From a checkpoint of a small transformer trained on Wikipedia.
Size: 12 layers, width 128, 2 heads of 64 (1 for keys and values), vocabulary 19644.
Each number is 128 + 24 x the weight over its row's rms, rounded and kept within 0 to 255. Layers, rows and columns count from 0. Numbers have three digits each. The size before them is the row's rms in percent of the matrix's.

# gate: layer 4 MLP gate, 320x128, rms 0.151, rows 107-137, columns 64-127
# up: layer 4 MLP up, 320x128, rms 0.122, rows 107-137, columns 64-127
# down: layer 4 MLP down (transposed), 320x128, rms 0.124, rows 107-137, columns 64-127
gate107 087:132134133114119133149135110127157103109126133103145131148128156098100125132147118139175122111107136097166081122118156124119138137129110104131148149111188166106124138124152092160177161136147122
up107 095:128094103067156148137117109130127131143146128144111116105177131124160152164146130123151131129106118125132136119159109129131126108149214131110083158165142115136130129105172130153135129126124139
down107 096:131120111105124111058146119132103164141121120149131136119141133123112120133109130153131127118100157124105106089126123204126106135125144156123137129129102101132147110099132117083137137177166088
gate108 091:137088134113150133095124170117183133101124141117120149101151121137150097163140126119163114124148039173119108115126135147141111151110153148137122142123112090078146144132108133137130143149132124
up108 100:140138140122146066116172135101146111136133157153130133173160174158105121149125131146113111088156135093106093137161159096135140128104160145096131099146149110093139141149071117100152102139116120
down108 096:102117137140112126131149153098115163128147131125116153144100110114154177132138145165102129155149128117171115115129159159119108118114148146089092123130080116096108142139108135152158067143128134
gate109 100:160123105121113118147127106188132156120154084105097095130127099131159099093119100080103092138160155156129126135146160127133129128126098088074132149144111110119119126137145107098110160061094161
up109 103:163132134143076148114140070138125121172116153082159138113116140103129133120130126129110123118103134140107113098126087121111118112129090126128128120103192145166120111057091107134144136130103151
down109 104:184140169100095126104138123136133158135111102094126150137104130126137155140133136128123145172119117145121145104161143110079136155125137135109122135109156139143098153120092089132140118137139125
gate110 097:111104159132128148137134117115127122103138135110121125110110100144072121115140093094082109121122157100109074138155083119164129102127151148182124104108148135119118136079146105151067152147151140
up110 097:141149150083104131070100156140143124120135155149130141104158059110116116110138130141141153109158140133098100136079126128162080100123169150117166161172150142096106123121148137102142124152153121
down110 098:136167155148116140156116151113142163098141157133097142087152114106140153118103177189172100147163066152170127132130143157132165129106122141106084119140120150098110132159147107116180123069101129
gate111 122:141159113110136139179128130123119125119140123131095104152133106116121128093116170184131104123121072141124104137110107153206153129091132111160089156103090118085112123153134134146147102117126136
up111 112:137167139160123086105056104102116094152133110112158146111132146130148076147151142132096120122150085154117117136116152115129143136158117168150147149132161115161134111157117098131116137157139172
down111 113:117111103130123120132117112122098139139123078120147157108150127154116173117159134141121145117149105139170133117129155086131130109097129162121154128154135133148089108128140096139113110106127179
gate112 107:122140123115115144178120144149149154074142069140102178112129145179117154070125140151139112133141088136169135135107110118145160123108163095151106149115109084135158116198107128157107149103099118
up112 101:134133134132123126124168112131174124123115126176099110145149139123145137147118121128142098175138140131138106092135073127130141105120124127139098113113158124151155162130157135089150123134121077
down112 100:139127172132133146152149126116149121096116131186075108149133136163142143125102099148127081134099117164103148122120129131115121119104073148149112123103116131129144127150119140105122092110105110
gate113 112:176120122093101152163131166141121120171150122124128105120110134156109135085077118138144124136131141140153125130161133130164143161091090119106141141142115108140056150117137091161123149112148101
up113 114:121139199134126104137133075128128137112130137095129134130156110125128136158151120119116119094122145100090124101117140075128113123160141091129064110149136126147155104080132148117131149049101126
down113 098:122080101121133102114133128140143138160106097124110121129132149133085133116169121127124132163084167151126172124087170110128148133134167103138104137113174140131116129130147197123119140140096113
gate114 097:149106156104086135125168106172167155161082107124098113138120133137127136148090096129178127077112110097109125130155084174137143139093146121117122139106140091117129177136120138126149147131096142
up114 099:110117073162138134148138125147084125075151121112130097156136092160172147132137131097091117129071133141100187113124084132144132134086131125158132118141079152145120167143141101075153126125121113
down114 096:140098134129149150141132148174108151090169076122134108147152115153147129124102100126133114189096095141137147166152138157114087124140129115141150150136119159166123139171124084112132126121148116
gate115 096:138101139131117166128116092145108118125131111181101162152113145139142121149122134125114126100150128142117126195117089136142126192120146145103155172145119134170143178125135127118091088105097103
up115 104:144103134199109096109102134141121120147091146120147121131148123083121136141149159103138122146120116129140114143114153129169122141122146160182121144119137140135116124113115135146115167131106107
down115 100:136131126138088102154116111117091109129144130108113122156150114093109116112135139115130118137183149166165086163119165117149061124129109114111067123129155130099167153132133132118145134133119110
gate116 095:118109155148099120143177097163150160150135115141123135129140147146150104118113149147118120089130094097153110127186122143137131115131100123107111079157138135168097139148144173173111158088103159
up116 098:167144152116080098124140127122109117156140147150127146123115108071105087120119125141133166090119163123150122171086121103099111132135108139134169135150143132129117138084123128121046143145134134
down116 099:132149126075107109110107116114157115109145150156130164156104145138155114116121163131082122137129162116107172139112142103144141121133117125118125147127122127159084085112128133073127140084119118
gate117 097:137079097096106145136103145148176127111137115143131105165113097131137140100130129106146152147138124145100123113119131150139143117117135128120168121156054143105123143174127071121149130109140110
up117 099:099112123146093145090156104095142130111156122083148100107162151131120111102141182149159124153127119110137139131158144153153127181113128153110147141125089100102117148126144130125154125147129121
down117 099:120152105140109130131115114138130163145151168103105071118090129146125117135135142095126139140111122178149114160153109123113053115161149132116163091102120075141140130112119151122138157124102130
gate118 103:119123108105124139146169119131123140129150128132148103139158092109112106109088144131110082114099125151130117112161180160153122123110096136128139107164128120159112143114124098166166173100137139
up118 101:124115134078152145125130156108143109106127137140079104095114097119143127064134126139099108156120157135145127183081147185091100140145139138158089128144138149090140094101163139087135106139156082
down118 103:151113111142142139174129138121134116123186120112192181124160108080105136137145130128137108109121153136113135121106120086161150144136152110103133123086104123081090121162133124117118115089187138
gate119 090:144148108141131156146131102158127176138168109082125133146146114129109088124165148142169144112083120091133124148095087130124135090110169113166146176096165154135127144119135142129110154125167138
up119 098:094172124124140142154120130116125129148091128085115115148143145082103146142125085115168102155149103103163090122163129125141125105114119141115135080114134154144139108146116106198132142140150167
down119 099:098162142128081126198136125105149153107143145143118127118127110112128121157110138162085103113144149129165142106087118151159144142138112117129172129125146097176159132120105103082153102106092144
gate120 114:140087161089130131175152122083133123124138122115112124094117137145086121114076119153119112111139119118126086173153134145128133151144158131113145114091136132091122127121121139098174108110156158
up120 107:152125133143152143160080133118130101118164078139125131140197135127161140116135162151150143090128133148127096104152141120106125106180143130131150131108112108129124097143177130106131163123132147
down120 103:112087155135141125129145156159166173190141118140087124073124072077172142129099132107164133153109119096085082160154147159139102125187126142121106108136119139142151121119148130095159131100120127
gate121 107:160150155161092118126089093079128107109148129083099107106135135135120135094089084131109122140137131143138109115102158130155133132125163158153101149134134170095154136133113078147135071114138102
up121 110:114174102097099134116143107164123107149142159150116097143126126123131122105123115154162126143126136130102116100119094105135120156117121142097133153144123178173130132127133128159094130149146158
down121 114:138146098120105163120156171167133135121169134111144132125109159094118130136159156134146154203104112142093092138125148106131118109121104128110144115115125133154078138133140113157139149136126149
gate122 092:153151115149125124132127108097132144156150100138121115115142098126097125096104136142128101149129154125134132102120146127113152145095074075154157140139067131127156181152112105103099140125123120
up122 097:108096149132111153134148128121109155114116126113157119127148171143149099155148102112115145112134091126139097135132137147145151119094166185150145135104158116137101119134107077117140145158091142
down122 098:147132107167100099161116123074118102140174159120163131115138081114148120115089157129107123126101146112157143176124147149114181117136060114126125125112104118149098139148095120118118140115131117
gate123 092:141084131123129128137125099147163174120122123136160087133170165106106096138114110128106123164155112077117140153129164143082102153099100133131117183118126116143133173158150153117119147102133141
up123 101:118117111122143147157120114121100132139157088084153117127130162134158113113168135093188152136125105126142107133127100174152150136144109091100132158122130099112113118140106127112142166127154138
down123 100:103116080121139142140137111104120152113135125116155135118147144145127134103113158150144127083122103094138104124131122133101090117110097115167151159135103103164140135150108108144076117133196166
gate124 097:134105141093117172112121113141125140133148151122067109098137127133110088093129141103108144128106120091158109122135140159117131089137152091110148152137153154100116173126154071160115122107139129
up124 095:142102136118088104108158145162144136142138102131132148078148172106115120119164096099150142101140092127149098122085194156122155111130134085120131137142093109134141103138101150144130176105101171
down124 097:157082136124130128064143126130163150144123155119120120126120129104143099101182126149120104123149136117147139105129137163144103111092158122121083124113143125128038113112083101136124157124128112
gate125 097:127146138109091143136160141120140138126120148132125120108168121154077136127118086137129071147080156149136101176118175142141117146108134081134087143106146130147162129138117086145152113156165109
up125 096:155123143133122132111098170118111089092141153126131140114115191144104091122112161117159113147122122133157119156155138155109120191134126095139136125120132133114129179112105085122174121091139153
down125 099:145114139167127142133118133130080175115114096128129139168105121139098132165099154104098115131140156139100104142107098140100129131159127120096115124149105155110125117162123160117116105118145165
gate126 103:171141135103090108108123103116137156123143096147142119131151129112130090102099129117123114143109136135133108109100151094131122169116173108124119089131136140127105134121109124088117133115092092
up126 096:101166121135180123113087087099106150129125138121135134180106109129154131148116169121099151146118121145125121107145098127140148106134081158132088127104083100128138160175199142162168164134146139
down126 099:144120137107140178115137160123085146152108115134143111112147117085131119181154169073162091124149177162123124127133124093121147136091114151131122112160124106131121135164126104104145154152056110
gate127 088:152126114108114136137124168148125151108090136116131150140122131143111114165150070113111126180094099125146105139143112142111111163125163122137062123130161108140155126112120091190142145116146108
up127 100:128084145141136134132114118143165132121088116172117120105099120117113165126139101137113125133091123173130118162149111098171108151130156121115088092139137143117146131165123105145148106120116108
down127 096:138163102100138124156110117134113147103117105124128118151123126148099138147121123172122159136160156118084112135124114147170082125123111157128101135125147123151191130169124116129101107139156096
gate128 097:168140096101142111105119118103087164158120098089126153116159168145133121139131086149151137145152137163089090110145146106140153099116116164115177119124136181101083121123099111090140131133083132
up128 104:149156104144113128139132155132126128152072111128164191134156140116144130141113121147126164132154131132129132137105124174125125119140132175120153117098091164097157121124119114157126114128112090
down128 105:116108128132176167065142100142131128126120136164111113103127126117096138152161106082164121141151157107121114147134143097180135061147152148133085113133109099143112090148123119139129128114134136
gate129 097:124086098117144146130126172125142151160149155104136104147107108134137142118132143100163110170175117116157089124186103145147131092134103103111155139127173118125141120138177110128151148114156161
up129 092:152177125133102083089137127212135123071126136138114128140119107098176151128122133128126158115119172154158118100135117128160140148141151151148079126169137165165112157156103145155120152096126109
down129 096:125108115122117106170113146125153110133141142059133105124088186172107089173104119109133131129120182092130099122096163136106161148134137106124140149109127137096105151109104123129193106125095128
gate130 108:146176124146117138198114124107182119115142120098115123136136124136115098076137138144115104115091114190147129142111142127162155124109111140127140151122115172164099119145141100131142147146125164
up130 104:100159155131123105099124114140118141102097147109088142101109142152113142132107144140095109152123142104138130145149119082139144115125123101158153106097102173179122141162134116150150156113083114
down130 099:165153108148088124152110133137155127116120090099125112117145129110131120114145154098160106134100122151117097115138081156110159148099153097139124146086140124114114128141175134162135134060104099
gate131 106:143148082152146129149110141129138133119161105111071120140107103176115114104106146118201136124147141122141128120139100137145154148140144127125149162132074143144111131093150131131099141128137107
up131 097:117132159135129112150160165163083102112150178133102117077122116111130157156113128131149088142132120122180159133143156153108123126129124136098128160164103135130107096113102100098147149117096161
down131 097:138100150137100126107103110086114139123072119091151132168115147161142156095096166101111147134131109145124141114120160114136136135093112145138108157149117144171122165118100097133091127115133141
gate132 100:150098125127098152093147148159195145126120113113130126104128115164094110167108106142141136132120147108167133122150095187112121157092139115155106154131157097147160153126141113163131140123150127
up132 101:131129167107123129095162105151133143158122141119130141118115142171126107155089132147116124106153113108144123113155081161152140138139082066095084148140116144123121132116184107118121185118145130
down132 095:149067087123150137148138133107118144132161134105090158173108153141180138087092130151125136096079076119139114119149136134163104139164117152130146154132134152100074122140121065096149086107150162
gate133 102:119112109144105187126094135135168145124128117147152115127095109110122138095128156097161125135084115138157097165135101157173126112133132098129141138132111148138134109153164111173107162129136137
up133 098:179120099127133098096167147112136139099121096147126125144097139126110131119112166071150121166122184125123161157097140170087099131133107112092089094104129129118128097129120131112166147093130151
down133 099:123111194157161120063118124142093170093139109144137109115135109152145128168155090118123136121133081119098156146116163129102146125142130112103141154141140126146141170118147070152131137080129128
gate134 103:098138110136124148138165117104139189113199126131153128150184062157169102132116134145124105146140087151135094118121140125168138146144146155134105134116125121147157138146167147130096131111128105
up134 097:146138153115096145119155127142132144098154075163109178166129074127119162105127151113160151152106109125110101069142124178173119118138152127140106105096173132147138123127103088166085181116118122
down134 099:124122145131153105130114123162107140098102153110148091115140140178114110118124134145128169121118134079116111147139092134125127155091113110147158145116133134164100121137105130115114126089036114
gate135 090:158133139123094134153148183137141107159109131127126104154125147136074120146120127077112126114131090121166122097125078093143142141124099056183110165113189143115115148115144096131182136106106173
up135 101:094101149157108145119147123105109132137108123126131096088130134146110145090130152103111134160144136125136118137130121121157105101138137146158110092131113154109119158143177128099166078115143114
down135 101:122108139075124148162148109117122130149099118115104098070156128160135133060167185130161159146165116111138112124128174138100135130145137106157117086138137138116126126131128125081131087133141136
gate136 086:125124138105107131123150149135165152117202152135092109040148158127102106145146083106130118136090142131162083136105129114128131151132133156128126119149137190111095147126161114106127132094142133
up136 100:105137158112124134098118159134136096115091147149113141116119069103144101107155161122128101147107135126133092137085144138093097160168164141144126086114114145135162095151095159141083103103162165
down136 099:123114082123143145084110097098117121129113104141126131144129083117140167090086120103158128122127120149149119144153127111120059126150140114144128143140097122177147141158130148106133092087183128
gate137 113:163120109127123135113142140132135185111166138130142118151174098160128111096123075111111105111095121134133107141103114118114150126102135146102103130096058136123096144121102101107112144130127125
up137 102:131125105132129141122145121120171125126088119158131127162120140122132105112133138138166149132088156120107109144085083115131144109122123122118121130143115152122117135149146124146129158094099096
down137 098:143090105134124124155108161141134110120185143140148097136124152141146112122163120105154126182108115146153128139120099084158107128123118108125095098129131156145104164132095174103108112132080133